config.toml
n_layer = 8
vocab_size = 32324
activation = "tanh_gelu"
bias = "none"
init_std_qkv = 0.0256
batch_tokens = [16384, 32768, 65536, 131072]
doc_mask = true
Each number is 50 + 15 x the weight over its row's rms, rounded and kept within 0 to 99. Layers, rows and columns count from 0. The size before them is the row's rms in percent of the matrix's.

# layer 4 attention query, 640x640, rms 0.0331, rows 601-639, columns 576-639
102:46 58 75 40 14 27 58 72 59 28 36 76 63 57 49 46 63 33 74 65 43 28 44 66 57 54 68 62 86 64 58 89 51 61 21 26 38 77 20 46 37 59 37 19 44 58 63 62 45 79 53 34 36 44 39 79 54 60 49 40 46 57 57 51
098:27 30 50 43 31 51 42 44 57 20 57 39 31 51 38 36 47 46 51 41 55 66 58 45 59 54 21 44 81 05 63 33 45 43 47 59 33 43 62 52 53 61 64 47 35 17 37 48 35 44 66 71 76 62 45 46 54 55 46 60 34 39 87 63
097:53 42 58 59 45 58 48 73 40 61 48 49 35 63 55 35 19 52 73 73 12 24 28 57 43 52 71 48 60 54 56 42 46 59 49 56 57 46 42 68 66 52 30 65 43 49 54 53 10 23 64 67 41 44 44 36 61 55 77 43 69 44 23 37
097:35 46 73 75 53 73 20 45 64 72 61 40 62 39 51 50 81 38 59 26 44 54 53 59 30 51 62 55 70 36 18 51 55 38 46 51 51 43 69 42 41 54 60 42 34 58 42 58 54 29 41 47 30 43 75 65 47 39 49 72 46 86 55 32
099:41 62 41 37 71 84 57 32 59 49 47 14 49 59 38 68 62 65 58 54 13 72 41 50 24 69 45 56 50 32 70 46 44 53 39 39 45 41 51 59 52 48 77 21 30 53 41 54 75 63 38 34 38 43 51 81 57 58 58 74 63 61 35 43
099:82 27 51 66 77 35 41 53 90 46 46 28 53 27 54 36 76 83 44 68 68 58 67 44 46 57 64 59 47 43 49 43 26 58 39 61 47 59 52 45 25 44 66 30 49 67 29 39 56 48 67 57 63 42 39 55 64 41 36 78 37 54 37 70
095:53 60 25 65 55 55 30 57 61 57 44 65 33 57 53 74 34 60 85 55 49 20 17 51 20 51 54 50 54 42 59 74 33 10 53 55 77 46 39 51 50 43 87 54 69 47 53 57 54 44 57 24 69 51 37 30 55 67 33 37 21 58 37 58
099:65 38 62 67 57 59 38 15 55 62 42 39 61 33 53 53 37 47 40 43 26 52 69 54 55 61 54 44 67 98 66 52 38 48 25 90 62 52 48 44 40 53 58 55 45 18 49 64 53 63 50 70 51 40 61 58 57 53 73 78 20 54 69 68
093:24 44 66 32 37 67 49 68 44 29 53 38 58 52 61 44 54 55 75 47 33 23 37 65 37 40 48 73 69 69 43 46 52 52 55 44 59 61 70 59 54 53 40 60 34 69 58 56 03 43 69 40 46 34 33 61 63 44 41 45 57 30 67 45
098:45 50 59 38 45 45 41 49 47 49 60 60 56 45 68 42 80 68 75 21 41 66 46 33 20 66 46 46 69 50 42 67 36 54 54 39 64 34 45 82 62 55 52 34 42 31 47 19 24 30 50 69 57 34 48 27 66 34 61 61 43 65 44 37
092:55 64 37 38 44 82 44 78 28 58 55 74 44 39 60 40 66 41 34 55 43 59 55 59 35 45 44 33 28 42 26 70 54 63 45 37 36 60 63 43 62 60 53 35 40 53 56 71 49 56 23 43 82 39 23 39 48 44 56 48 59 67 49 68
099:48 58 62 40 53 44 71 56 47 70 42 68 59 81 64 58 61 23 36 09 42 48 34 36 63 47 30 48 44 51 46 41 63 52 53 60 30 35 73 43 63 24 33 24 41 70 28 62 62 36 78 67 26 54 53 59 38 28 49 26 31 47 60 67
099:57 55 38 42 58 55 59 49 44 40 68 57 51 59 45 64 27 17 34 78 29 37 49 64 29 53 55 65 44 43 70 43 49 45 32 64 25 76 54 33 57 61 47 42 46 42 17 43 61 49 40 50 54 44 51 58 58 92 43 45 51 44 55 54
094:35 56 52 35 66 32 65 63 48 48 62 64 37 56 57 81 91 79 34 46 41 78 36 61 57 51 77 49 58 58 38 57 60 29 57 55 52 52 75 60 21 54 36 62 41 32 64 41 47 58 42 43 69 48 73 43 59 65 41 63 61 69 76 59
100:62 16 51 46 69 51 46 61 35 53 25 49 38 44 45 62 64 45 51 57 44 49 42 60 51 46 45 74 34 63 55 50 56 30 34 44 56 54 80 58 62 47 53 28 49 39 53 37 62 62 41 46 62 15 43 58 51 60 27 29 42 46 52 57
096:58 38 20 54 38 20 40 36 57 26 54 54 37 71 48 39 58 52 57 67 40 56 39 59 57 37 33 64 59 23 60 57 58 78 76 84 37 54 23 41 34 49 11 44 53 85 48 50 58 33 41 27 53 68 52 59 36 38 34 36 58 61 58 26
096:42 24 30 49 25 66 47 62 55 38 43 43 53 55 49 52 49 45 53 66 46 45 43 33 60 49 79 28 53 56 57 50 52 72 49 38 41 52 49 48 73 45 74 58 35 15 25 52 60 47 75 68 25 57 61 37 69 36 59 42 26 54 58 51
101:25 49 27 89 66 28 39 33 34 64 46 26 84 81 59 64 47 48 42 55 71 48 54 42 30 30 51 65 27 66 39 30 18 33 49 47 46 54 63 13 39 32 71 55 33 31 66 47 30 72 36 43 31 72 38 51 70 72 33 62 58 91 34 41
105:21 51 00 36 46 58 79 69 39 31 38 51 32 59 42 37 56 73 39 46 62 45 34 60 65 30 59 46 65 67 50 68 69 46 29 50 40 72 47 52 49 38 43 39 52 54 53 46 53 44 88 50 58 63 43 34 60 35 47 15 43 78 52 70
094:82 48 31 59 54 42 54 56 48 52 51 39 52 67 44 48 36 22 45 52 58 39 55 52 70 67 43 39 40 58 54 49 40 55 36 54 60 31 40 51 31 34 44 35 56 79 67 48 38 21 59 55 65 29 60 72 60 58 20 47 38 54 76 63
097:37 66 45 66 57 78 87 49 42 51 74 49 73 94 45 32 44 34 70 63 60 65 54 91 15 23 57 68 58 83 53 65 33 67 15 48 35 32 00 21 60 32 37 58 60 48 50 54 23 45 70 55 53 40 55 20 40 31 56 61 34 51 61 50
101:54 66 39 51 28 37 47 35 39 41 55 30 58 54 48 25 71 33 52 51 32 46 33 32 80 48 76 23 41 44 35 45 62 39 25 21 23 63 33 69 55 52 37 63 60 27 28 43 14 64 46 17 16 47 62 45 73 47 58 85 77 54 39 55
095:39 61 41 46 59 45 56 40 34 25 22 62 26 62 24 75 37 46 56 42 54 52 37 53 76 52 52 71 43 34 36 51 23 42 61 41 33 68 25 44 55 62 76 43 52 34 49 62 32 36 44 38 48 34 48 37 46 32 28 57 37 68 56 50
095:47 76 64 71 45 37 58 91 40 55 78 58 49 52 41 61 46 46 45 59 55 54 58 44 43 37 73 44 21 44 55 32 51 68 50 26 56 56 49 41 57 55 44 42 45 35 34 61 52 53 77 71 74 62 71 44 43 37 64 60 28 53 60 62
102:49 50 17 52 64 65 62 72 68 34 22 67 75 71 42 64 62 47 50 54 44 56 42 59 64 47 38 54 52 63 56 48 72 49 52 66 44 33 39 65 25 45 67 45 38 69 40 73 52 65 55 31 73 44 60 50 35 46 46 51 32 62 59 44
100:64 54 51 65 49 60 46 68 60 40 68 33 20 65 60 49 57 33 54 60 36 32 55 36 43 59 44 43 48 53 50 33 57 39 63 28 43 52 32 58 47 53 34 42 57 57 21 72 54 71 54 55 62 36 48 64 64 57 68 69 29 26 29 24
097:60 33 57 50 41 50 46 41 69 35 24 57 79 76 76 72 43 49 95 50 05 52 70 61 44 27 31 36 49 58 38 55 70 46 70 70 70 46 72 63 53 39 53 56 56 54 54 28 75 71 60 68 58 58 40 46 47 53 42 47 63 31 40 51
097:48 56 63 47 30 22 45 31 59 54 47 38 13 38 49 70 47 49 23 51 48 69 57 42 30 60 48 56 60 45 56 78 42 42 62 44 64 59 66 36 39 31 33 44 23 32 56 68 61 39 64 21 60 55 50 34 31 32 43 47 59 46 63 53
096:48 26 56 84 56 52 28 50 34 41 65 71 74 61 47 67 67 38 61 40 62 67 62 55 42 35 37 45 28 60 35 24 54 50 33 97 40 56 31 41 52 32 71 56 59 38 31 64 39 02 43 76 48 50 63 27 77 41 38 54 43 70 64 40
098:49 41 60 44 53 35 52 44 59 24 53 69 44 59 16 58 34 31 46 77 37 26 61 82 16 76 35 70 56 45 44 70 48 78 66 31 54 46 48 55 68 65 30 77 45 59 28 59 24 35 21 57 47 66 40 48 50 23 51 32 52 28 42 55
103:24 48 76 53 47 50 56 49 24 54 44 32 61 77 51 39 38 61 81 50 54 32 75 36 27 64 57 51 65 46 26 42 35 34 70 29 55 44 59 58 60 52 46 40 80 45 44 68 62 51 49 65 31 60 69 62 17 44 56 18 43 72 54 54
097:21 33 38 72 80 70 50 49 36 33 41 35 52 59 31 37 55 41 36 49 54 90 47 42 36 35 64 50 86 34 34 47 35 25 73 65 53 39 74 54 67 43 73 27 58 24 42 34 52 40 53 56 54 17 78 44 39 62 45 64 45 14 53 55
096:68 74 45 52 53 62 63 61 47 51 55 50 45 32 39 26 62 31 41 67 58 53 54 64 44 46 40 79 44 40 40 36 35 54 29 51 60 37 50 28 22 62 50 63 62 52 42 70 72 35 54 48 47 40 81 49 58 57 32 32 51 34 47 39
099:61 43 00 38 30 65 50 52 44 39 22 53 26 64 81 73 74 73 22 00 43 23 44 33 39 41 43 57 56 57 51 49 76 51 47 14 36 49 79 42 62 74 53 61 48 41 24 46 28 42 50 66 32 32 56 50 20 26 32 49 44 54 66 70
101:19 54 43 64 51 21 65 61 63 56 80 65 79 40 19 71 75 41 55 50 43 58 45 79 61 43 30 37 70 60 45 47 51 40 53 68 68 55 52 68 24 42 80 65 57 51 74 54 51 80 70 27 63 48 32 32 65 38 54 57 32 89 66 66
095:49 55 71 47 57 47 75 47 15 37 35 53 42 64 54 39 39 58 37 67 45 45 61 78 65 30 61 38 78 44 73 00 40 27 26 51 51 41 43 54 33 51 59 72 53 90 78 47 35 59 32 46 58 58 65 28 52 21 46 48 43 58 45 43
096:57 38 58 49 62 54 62 39 37 54 49 60 33 64 47 42 41 77 61 66 34 67 19 33 51 61 53 51 66 65 44 68 59 45 49 17 44 72 63 47 00 37 33 70 46 57 62 36 34 34 60 71 40 53 29 32 45 34 52 29 51 36 62 31
096:82 37 51 67 18 62 50 97 78 38 39 42 37 43 56 46 57 42 42 59 41 35 26 71 36 16 52 31 38 52 34 44 59 53 63 69 95 74 56 40 34 25 43 48 46 60 42 39 64 54 48 44 43 63 41 70 34 68 79 11 38 61 53 47
100:52 48 51 54 54 45 46 32 20 37 32 28 54 51 77 54 44 71 59 65 33 63 58 57 48 62 69 35 39 65 39 80 32 30 50 47 65 47 42 58 34 60 15 45 38 66 62 53 46 48 37 54 58 32 48 25 80 53 67 30 43 38 46 52
# layer 4 attention key, 640x640, rms 0.0333, rows 601-639, columns 576-639
102:63 64 54 60 51 57 26 39 42 44 67 43 30 51 45 44 47 91 52 48 59 34 47 49 52 42 53 37 40 38 65 17 59 60 40 38 51 47 86 58 59 44 57 08 31 79 96 68 45 62 67 44 54 42 26 33 74 42 54 56 49 72 57 58
102:52 63 56 81 47 30 68 59 35 57 63 38 78 49 54 36 47 67 49 64 53 61 28 27 62 41 48 72 61 54 47 40 17 44 37 64 46 34 52 41 43 41 35 21 28 53 45 88 42 50 54 54 24 66 34 27 45 41 55 68 31 63 50 52
098:51 45 48 20 39 50 60 78 69 39 34 58 27 54 42 30 42 72 23 45 12 43 25 56 41 70 62 63 46 34 61 40 76 52 44 41 22 58 48 40 37 54 30 29 33 54 34 90 34 43 28 69 44 61 80 72 47 42 38 39 42 48 26 55
098:72 71 25 50 57 72 32 51 40 71 47 51 24 70 62 76 46 61 10 37 59 75 50 34 33 61 40 45 43 66 63 72 74 61 43 43 39 71 31 74 44 49 60 31 63 56 51 63 36 56 58 41 64 47 55 42 65 45 48 56 46 34 46 57
097:41 36 42 39 41 40 45 49 69 64 58 66 67 39 47 50 62 59 67 44 34 49 62 39 81 46 39 28 77 48 45 42 55 56 99 57 55 68 58 50 53 42 50 72 39 62 40 65 74 57 59 37 33 32 59 53 58 51 51 46 28 37 78 41
099:60 75 25 47 75 52 39 32 25 34 14 52 58 63 92 61 63 57 54 36 54 50 38 17 36 61 52 30 52 32 28 63 27 52 67 64 51 46 38 18 26 52 66 35 27 62 51 40 25 65 27 51 31 34 25 60 44 32 12 70 49 50 71 58
099:51 52 50 63 40 55 75 44 35 47 61 49 66 10 28 47 33 45 53 63 57 48 42 32 43 41 43 55 47 65 65 76 43 34 67 39 22 52 49 39 68 47 30 40 41 64 47 47 47 52 62 39 51 72 44 94 47 51 43 53 47 65 39 30
097:44 35 38 38 93 45 38 75 40 37 52 60 31 56 43 62 83 76 56 19 69 57 35 49 49 52 59 56 73 76 63 48 58 25 50 70 34 25 41 31 56 43 66 29 68 26 53 34 70 39 48 47 27 48 57 50 56 61 46 35 53 55 44 52
097:50 27 65 21 43 51 50 40 70 47 47 18 43 56 51 51 42 42 38 58 41 37 51 50 64 43 45 69 33 69 59 42 59 60 34 70 42 46 30 47 72 31 40 33 24 58 41 64 57 53 41 45 80 55 48 40 43 53 53 44 47 45 42 42
098:50 55 56 64 22 52 51 55 51 24 48 33 83 34 75 64 57 48 71 45 59 71 62 48 64 60 35 38 60 28 57 53 44 59 56 52 51 47 26 78 63 61 42 32 81 56 55 63 57 61 54 42 42 52 32 72 35 27 44 52 32 49 44 35
093:44 01 49 35 60 56 73 15 66 55 37 71 49 61 48 55 33 40 16 87 47 64 36 47 26 62 58 40 40 41 27 27 36 43 53 46 36 62 46 40 51 76 41 44 58 63 27 64 61 34 46 37 29 65 48 38 75 52 51 54 49 25 59 58
099:49 28 74 74 33 52 67 45 57 33 54 51 44 33 50 31 51 57 72 43 24 63 53 69 43 70 45 62 33 24 56 41 61 61 25 42 98 54 66 62 65 45 47 46 43 38 27 34 54 51 64 39 61 38 57 67 45 52 71 43 61 62 50 13
095:67 56 27 52 57 53 00 45 52 57 50 31 36 55 54 41 49 51 43 34 57 32 38 62 50 63 33 57 39 46 73 24 48 68 63 64 27 64 64 15 44 55 21 57 71 56 21 55 43 47 19 46 40 35 27 40 49 34 48 37 32 54 71 32
099:13 68 33 51 31 44 39 30 63 53 60 57 37 56 58 61 50 67 17 42 45 37 60 39 36 43 64 75 29 50 59 25 38 81 18 53 33 66 37 37 61 84 57 72 57 39 59 65 24 49 52 33 61 28 32 80 63 52 28 49 67 50 50 38
103:60 48 45 23 44 31 25 39 29 37 37 79 54 53 75 50 52 76 47 73 27 37 66 64 42 46 47 64 72 50 64 47 67 48 68 35 53 75 19 47 80 64 57 51 70 86 40 42 58 46 79 54 62 47 41 60 72 44 51 73 73 43 59 52
097:57 51 46 51 95 44 38 67 49 72 54 65 56 72 63 44 47 56 11 18 48 54 39 32 27 57 54 50 57 55 40 51 35 72 45 58 55 47 35 46 59 43 44 60 67 90 36 70 42 78 35 52 59 24 16 72 60 38 57 71 77 78 30 47
094:38 59 76 48 45 42 18 26 29 71 55 48 62 57 21 61 18 08 45 42 45 69 29 79 61 45 55 66 79 60 49 68 62 45 60 46 54 57 50 85 22 70 46 48 48 44 60 32 59 41 80 66 23 46 88 54 12 74 43 61 41 56 52 58
100:68 57 45 55 59 29 37 51 55 47 43 59 55 80 39 56 57 62 65 80 62 50 37 41 51 39 59 84 48 72 21 48 50 68 54 22 50 48 52 53 64 39 44 53 48 41 46 54 36 55 46 61 69 58 32 27 38 66 57 36 68 32 74 57
098:53 46 50 54 52 38 52 65 45 59 71 32 43 44 60 25 47 44 50 59 40 62 31 62 68 55 69 45 63 59 29 48 76 41 52 52 42 18 20 32 41 28 33 67 38 44 56 56 57 33 66 52 56 58 51 72 74 50 57 70 76 21 49 26
095:32 66 46 42 45 77 24 56 60 56 71 65 65 42 80 52 63 52 37 46 48 37 44 45 75 79 55 63 43 46 51 68 78 51 39 73 71 51 55 57 53 75 35 39 30 53 52 56 43 42 61 44 39 33 47 53 57 35 49 49 34 48 62 52
095:28 63 49 22 56 63 67 72 77 22 70 65 36 52 40 82 52 56 76 35 47 73 63 78 15 36 33 78 51 74 27 65 43 33 55 40 42 42 44 44 43 37 48 57 47 50 53 35 71 40 66 62 35 83 45 29 58 55 54 20 43 71 48 67
099:52 34 37 33 48 44 62 30 29 73 43 49 31 41 51 46 56 52 60 20 55 53 52 53 54 38 46 57 34 56 67 45 46 26 66 34 32 65 56 58 53 50 41 48 12 38 48 34 27 42 60 40 76 70 54 55 59 48 57 41 51 81 17 66
095:66 37 66 26 72 60 37 45 48 60 42 63 44 66 44 38 56 60 57 34 46 69 53 69 45 43 29 47 55 50 82 61 43 60 56 47 25 53 46 35 80 45 29 70 49 57 24 40 32 56 22 31 79 23 50 57 66 54 23 78 61 77 53 25
096:59 87 47 41 48 59 58 61 67 70 58 43 49 45 39 52 42 22 36 22 28 73 29 60 72 51 20 47 40 61 50 77 56 72 47 55 42 60 17 28 51 41 48 53 58 35 45 31 46 50 50 68 26 57 82 44 62 67 42 32 62 67 49 31
099:58 36 34 51 48 59 43 27 60 40 55 72 25 58 52 23 49 43 48 41 76 76 45 25 31 35 54 54 56 48 49 53 36 77 32 24 66 40 39 29 34 51 57 65 55 46 52 50 81 58 59 66 69 40 69 21 60 41 80 61 36 52 58 28
098:69 61 31 61 45 58 40 66 68 46 49 44 42 51 66 27 52 34 40 48 49 55 49 42 24 57 61 60 73 45 59 40 18 40 55 60 74 35 81 38 54 48 80 47 58 62 55 55 66 42 67 68 60 42 58 23 52 66 45 47 52 41 50 36
096:56 40 52 59 69 38 51 59 36 58 20 66 59 29 29 34 36 36 57 35 68 33 27 49 54 40 58 80 68 57 39 68 72 40 53 37 41 41 18 52 53 57 60 53 42 57 39 43 20 30 49 54 65 46 46 47 32 42 50 51 28 04 71 69
098:65 56 62 40 40 34 39 54 37 32 43 46 59 66 39 68 45 19 81 53 84 57 51 57 23 31 54 27 65 51 39 35 50 89 31 26 44 34 78 40 55 45 37 38 63 35 40 43 55 49 86 39 57 53 71 58 55 49 71 52 69 38 72 43
099:41 47 57 39 21 55 51 31 34 23 48 32 17 57 49 67 62 55 36 49 65 75 40 59 21 65 72 59 59 82 58 68 37 53 45 48 45 69 51 72 54 52 35 68 45 59 47 44 56 50 67 52 67 59 43 37 70 35 78 31 41 54 36 64
096:29 53 79 67 29 41 38 36 35 87 08 72 44 37 40 43 45 73 37 55 54 55 34 47 43 30 36 52 38 31 48 59 53 47 22 24 32 59 60 47 69 55 29 88 32 60 37 47 71 40 61 43 54 50 90 52 47 67 55 49 21 51 67 45
098:22 42 62 36 75 17 56 59 44 38 47 76 73 74 59 51 66 45 51 33 57 55 65 50 71 30 23 33 68 72 54 55 49 49 51 61 67 49 36 33 59 41 25 59 80 38 30 67 58 52 28 49 72 50 46 66 31 70 44 31 43 46 69 40
097:58 49 62 64 36 22 45 33 49 77 55 39 11 14 50 56 65 76 40 63 66 37 49 48 48 58 54 56 71 57 43 34 47 60 46 66 53 54 61 73 37 89 29 12 41 41 55 55 37 29 52 50 70 91 45 46 48 24 72 53 43 41 36 41
097:50 44 91 75 58 66 20 42 59 48 34 32 57 50 47 59 43 98 54 47 44 55 38 51 49 45 49 83 60 58 72 53 65 46 82 40 41 20 42 63 65 48 67 49 59 64 17 32 63 80 55 77 44 48 54 60 52 72 42 63 45 41 45 25
100:77 23 18 30 26 41 51 47 36 80 37 70 56 62 12 68 53 49 32 60 27 62 37 39 67 48 43 67 37 38 46 24 61 43 52 52 47 47 46 37 18 41 46 42 59 66 30 20 38 47 52 53 50 60 67 49 88 61 55 40 45 69 58 42
103:55 50 78 83 55 48 19 74 52 29 60 35 39 59 59 28 52 56 56 57 44 61 49 54 42 78 44 39 47 64 58 63 40 35 35 51 29 46 17 51 31 61 49 34 62 53 44 13 44 75 66 71 65 60 61 71 53 47 70 38 48 65 35 55
095:61 64 36 60 67 57 70 47 70 49 65 69 45 57 54 43 46 08 56 36 31 38 44 74 34 48 77 59 46 46 34 48 53 28 65 34 42 64 65 18 46 63 22 48 62 45 42 71 45 54 47 51 33 27 46 45 40 44 38 38 34 70 41 42
099:29 30 35 79 66 49 69 59 38 34 66 10 45 65 50 67 55 88 69 64 51 59 53 50 42 57 53 41 50 61 46 54 68 57 29 64 47 48 52 56 62 71 60 69 73 34 72 73 45 44 66 59 72 52 15 50 36 77 74 60 38 65 93 41
100:72 18 53 74 53 65 59 30 74 71 59 50 36 27 47 64 47 76 36 54 62 36 29 57 33 47 41 33 66 78 39 35 62 43 70 47 40 45 50 58 56 44 72 45 58 41 29 45 48 49 61 57 36 47 42 53 60 58 70 48 58 68 73 42
096:43 54 53 55 63 30 35 58 50 66 50 36 45 53 50 29 51 57 55 37 73 56 31 54 63 59 79 21 28 35 61 80 58 62 69 48 41 52 45 61 62 43 44 76 33 59 54 58 74 62 34 64 27 34 45 49 56 70 40 48 54 58 44 45
# layer 4 attention value, 640x640, rms 0.0347, rows 576-591, columns 576-639
099:75 48 84 18 29 65 44 39 60 56 64 77 34 65 52 50 50 30 51 48 66 64 44 59 55 32 54 37 70 41 04 36 49 74 64 51 58 80 51 62 72 53 29 67 57 64 37 45 53 43 52 70 51 34 49 22 42 53 45 25 26 50 51 10
103:48 60 54 72 30 66 79 61 75 39 55 47 32 58 40 59 43 47 49 43 63 21 70 41 63 43 58 20 63 51 35 67 31 21 41 47 63 31 58 65 71 77 53 77 39 58 70 55 77 21 41 51 40 65 65 56 71 48 27 65 40 52 46 41
094:49 44 35 55 34 68 42 49 47 44 53 73 55 64 59 42 32 41 46 36 46 43 32 53 35 55 46 34 56 28 52 45 57 66 40 35 54 78 65 86 66 35 29 16 53 56 37 55 78 34 63 42 48 36 60 60 59 50 48 69 60 73 47 57
094:43 40 48 88 55 50 49 69 52 39 63 58 58 68 46 50 51 40 52 60 36 54 60 68 75 50 79 25 89 56 96 50 74 47 63 50 24 34 46 62 45 45 63 45 82 47 79 52 45 55 54 44 47 67 43 33 45 51 56 62 55 46 73 20
098:31 62 46 56 50 57 61 44 60 13 39 40 09 67 24 36 51 58 33 55 65 37 38 54 32 42 50 74 56 52 41 38 57 58 45 28 46 73 47 84 32 58 34 43 70 61 36 51 47 79 65 54 59 23 73 67 46 57 39 65 31 53 71 54
094:35 60 45 78 40 59 47 08 37 27 45 56 24 48 35 28 71 71 29 59 55 50 27 76 57 54 40 38 70 55 40 44 42 25 43 41 51 56 69 63 64 68 44 30 75 65 58 46 54 42 77 43 56 28 70 52 62 74 55 56 57 54 52 39
095:50 57 42 56 73 52 62 48 80 52 67 70 64 39 66 36 40 31 67 50 47 83 38 24 71 51 30 66 58 51 50 02 45 34 61 30 00 18 45 24 72 38 49 74 31 52 75 25 43 53 48 59 47 53 54 48 39 27 43 57 58 35 78 27
093:77 30 59 46 69 40 40 35 64 20 60 65 85 37 77 63 56 73 66 63 43 60 64 65 37 46 33 40 58 65 56 53 44 39 55 31 55 10 37 30 55 41 60 70 45 42 39 44 57 47 18 48 16 46 57 46 34 86 58 59 37 54 64 69
096:36 64 50 43 35 66 50 22 21 43 36 55 68 58 37 71 67 50 30 63 21 73 52 47 46 39 46 58 58 66 47 37 82 52 67 42 53 56 53 55 41 37 51 41 53 35 54 66 41 47 60 39 35 52 32 31 65 04 44 44 38 66 53 43
102:50 44 62 41 42 68 64 44 52 65 30 44 54 37 48 57 40 53 57 59 39 37 93 38 71 68 59 51 30 48 42 65 45 43 47 41 61 83 64 62 41 74 57 63 33 55 54 36 83 54 51 40 68 62 79 18 56 46 55 54 47 59 50 52
096:54 34 28 57 64 24 46 58 28 64 47 36 45 42 59 50 64 51 23 61 51 34 55 52 54 42 61 57 44 45 80 83 63 72 46 48 19 25 57 56 31 47 57 77 56 43 41 23 69 46 55 50 37 33 30 34 69 36 47 35 73 54 62 39
099:50 38 37 41 70 50 49 25 22 57 58 37 51 53 64 71 70 29 76 26 43 66 99 42 53 63 60 54 73 51 60 28 55 62 56 30 35 22 56 71 53 56 63 44 38 63 47 43 89 48 48 71 27 51 66 40 32 26 34 30 60 65 51 59
098:52 34 56 76 47 47 21 40 83 72 79 40 54 45 42 63 71 27 43 40 61 56 69 57 26 35 38 54 75 37 30 63 54 57 15 53 54 46 19 40 27 72 50 61 50 03 56 50 64 45 57 70 32 47 37 55 88 75 30 50 40 63 50 06
095:52 53 62 58 33 46 79 66 70 42 67 43 63 29 64 23 20 35 80 36 58 43 39 51 26 76 50 60 58 65 40 54 49 44 55 52 71 53 46 71 47 43 07 18 41 53 51 32 13 56 43 41 64 32 41 34 38 47 64 65 61 51 29 64
096:51 40 51 36 48 62 58 43 37 74 55 59 30 74 48 30 60 65 37 42 45 42 49 46 39 44 77 61 67 63 12 34 77 39 51 32 45 34 38 19 59 51 40 40 51 53 53 17 34 35 49 53 55 26 40 37 45 66 50 79 80 71 70 61
098:64 65 59 65 24 62 59 38 56 31 62 46 53 33 17 31 65 33 41 34 44 64 69 32 28 13 23 50 61 39 63 23 56 66 45 74 42 59 37 27 60 50 60 69 82 44 35 55 63 61 44 45 61 58 42 36 52 45 54 22 83 29 59 57
# layer 4 attention output (transposed), 640x640, rms 0.125, rows 576-590, columns 576-639
098:59 30 51 64 63 69 31 52 48 69 46 87 66 23 65 58 57 45 50 69 69 59 55 61 68 76 53 42 46 67 29 56 83 42 51 58 59 83 60 81 69 50 58 58 62 09 49 64 34 39 21 21 71 66 54 36 46 33 45 51 47 53 51 45
099:65 51 23 54 56 27 65 27 44 30 37 57 44 47 65 53 66 67 51 54 60 69 37 58 46 35 56 43 48 55 66 47 44 29 59 64 40 32 42 51 54 57 58 65 53 64 57 49 50 59 55 38 75 27 26 41 67 42 39 71 50 36 52 46
094:50 38 69 94 63 48 54 62 28 55 66 11 24 67 79 51 17 56 50 89 42 24 36 55 36 40 81 10 31 47 56 58 60 52 71 60 30 58 64 43 43 81 49 41 76 63 42 67 45 68 35 73 59 62 45 60 60 63 59 54 44 45 59 33
094:48 51 49 48 36 67 45 52 67 31 50 58 26 43 40 64 67 80 18 44 64 59 49 65 42 51 39 56 40 37 23 69 32 77 55 63 47 71 67 43 75 77 68 15 15 61 41 38 44 45 40 82 51 43 57 30 43 59 14 58 54 38 32 58
100:41 57 57 36 64 67 64 52 47 70 38 41 55 62 76 24 49 48 72 43 27 41 48 26 26 58 33 38 66 68 42 47 65 67 20 60 32 44 61 48 66 63 52 21 67 49 35 34 69 50 49 40 15 41 41 58 64 87 59 57 43 63 53 52
093:59 45 46 59 62 54 43 33 34 56 49 56 59 76 27 32 37 46 54 62 65 38 36 56 32 59 47 68 46 50 72 59 53 52 52 55 46 58 41 38 42 56 45 50 58 61 48 69 38 40 38 55 50 57 65 51 43 30 35 62 45 30 60 68
092:36 53 50 65 63 42 56 46 56 56 27 62 28 61 72 55 31 54 57 51 67 25 29 59 35 50 53 70 39 62 47 56 44 61 48 64 86 60 44 32 75 72 52 55 40 03 59 44 35 46 63 59 45 41 31 18 60 47 56 46 48 56 35 60
090:43 51 09 36 68 50 39 68 35 63 38 29 37 66 53 59 28 59 32 52 32 57 57 35 62 70 68 61 44 51 27 53 74 61 63 45 57 66 70 53 52 60 50 53 61 46 44 44 42 48 55 49 55 34 42 54 56 44 61 33 36 55 67 42
094:72 55 49 52 71 35 78 40 39 60 61 24 40 26 15 48 36 64 70 75 43 45 52 43 57 54 43 37 51 54 67 44 16 46 51 46 58 47 63 34 41 34 11 44 47 39 59 27 30 61 40 56 37 48 45 60 37 90 68 79 58 41 58 62
091:51 70 32 40 50 28 34 52 57 57 41 41 49 32 66 38 35 42 28 49 41 33 08 48 74 52 62 46 52 32 72 46 58 38 39 67 47 37 70 36 50 49 74 24 41 68 27 44 50 42 42 52 43 38 21 65 70 76 53 63 69 73 66 53
095:30 47 45 45 53 31 49 43 37 48 49 63 48 38 41 73 37 34 64 52 19 37 34 73 19 68 56 46 66 28 15 26 71 25 68 47 39 45 38 64 44 46 41 56 61 52 40 71 44 60 51 19 37 37 64 53 33 73 72 50 37 97 71 46
099:56 62 59 46 49 59 41 49 33 30 68 44 46 47 58 57 45 63 68 44 45 46 49 87 45 53 66 51 80 40 45 29 48 43 53 79 60 48 36 62 69 53 38 66 57 50 32 44 61 42 10 61 32 40 33 42 56 37 53 35 73 25 61 28
097:49 45 73 32 59 45 45 54 53 46 29 64 48 53 19 34 35 24 35 81 74 51 50 37 29 56 66 59 48 81 46 36 54 46 48 65 37 62 81 75 69 67 26 34 45 65 43 56 27 48 32 35 82 28 52 49 43 43 69 44 51 46 36 54
094:49 52 49 55 75 49 25 59 63 38 48 30 30 70 31 47 33 29 42 36 31 61 45 63 21 41 40 49 44 44 62 69 36 43 24 66 46 58 40 54 62 31 45 27 23 41 42 34 43 43 52 45 34 43 69 40 45 70 40 50 35 61 34 66
090:52 32 26 42 52 38 52 42 69 61 28 69 54 43 87 49 15 72 32 64 91 63 68 43 71 41 44 46 14 42 70 53 55 55 30 60 39 87 16 44 59 57 62 38 33 26 39 68 19 34 54 42 41 46 62 50 55 45 33 11 52 42 56 89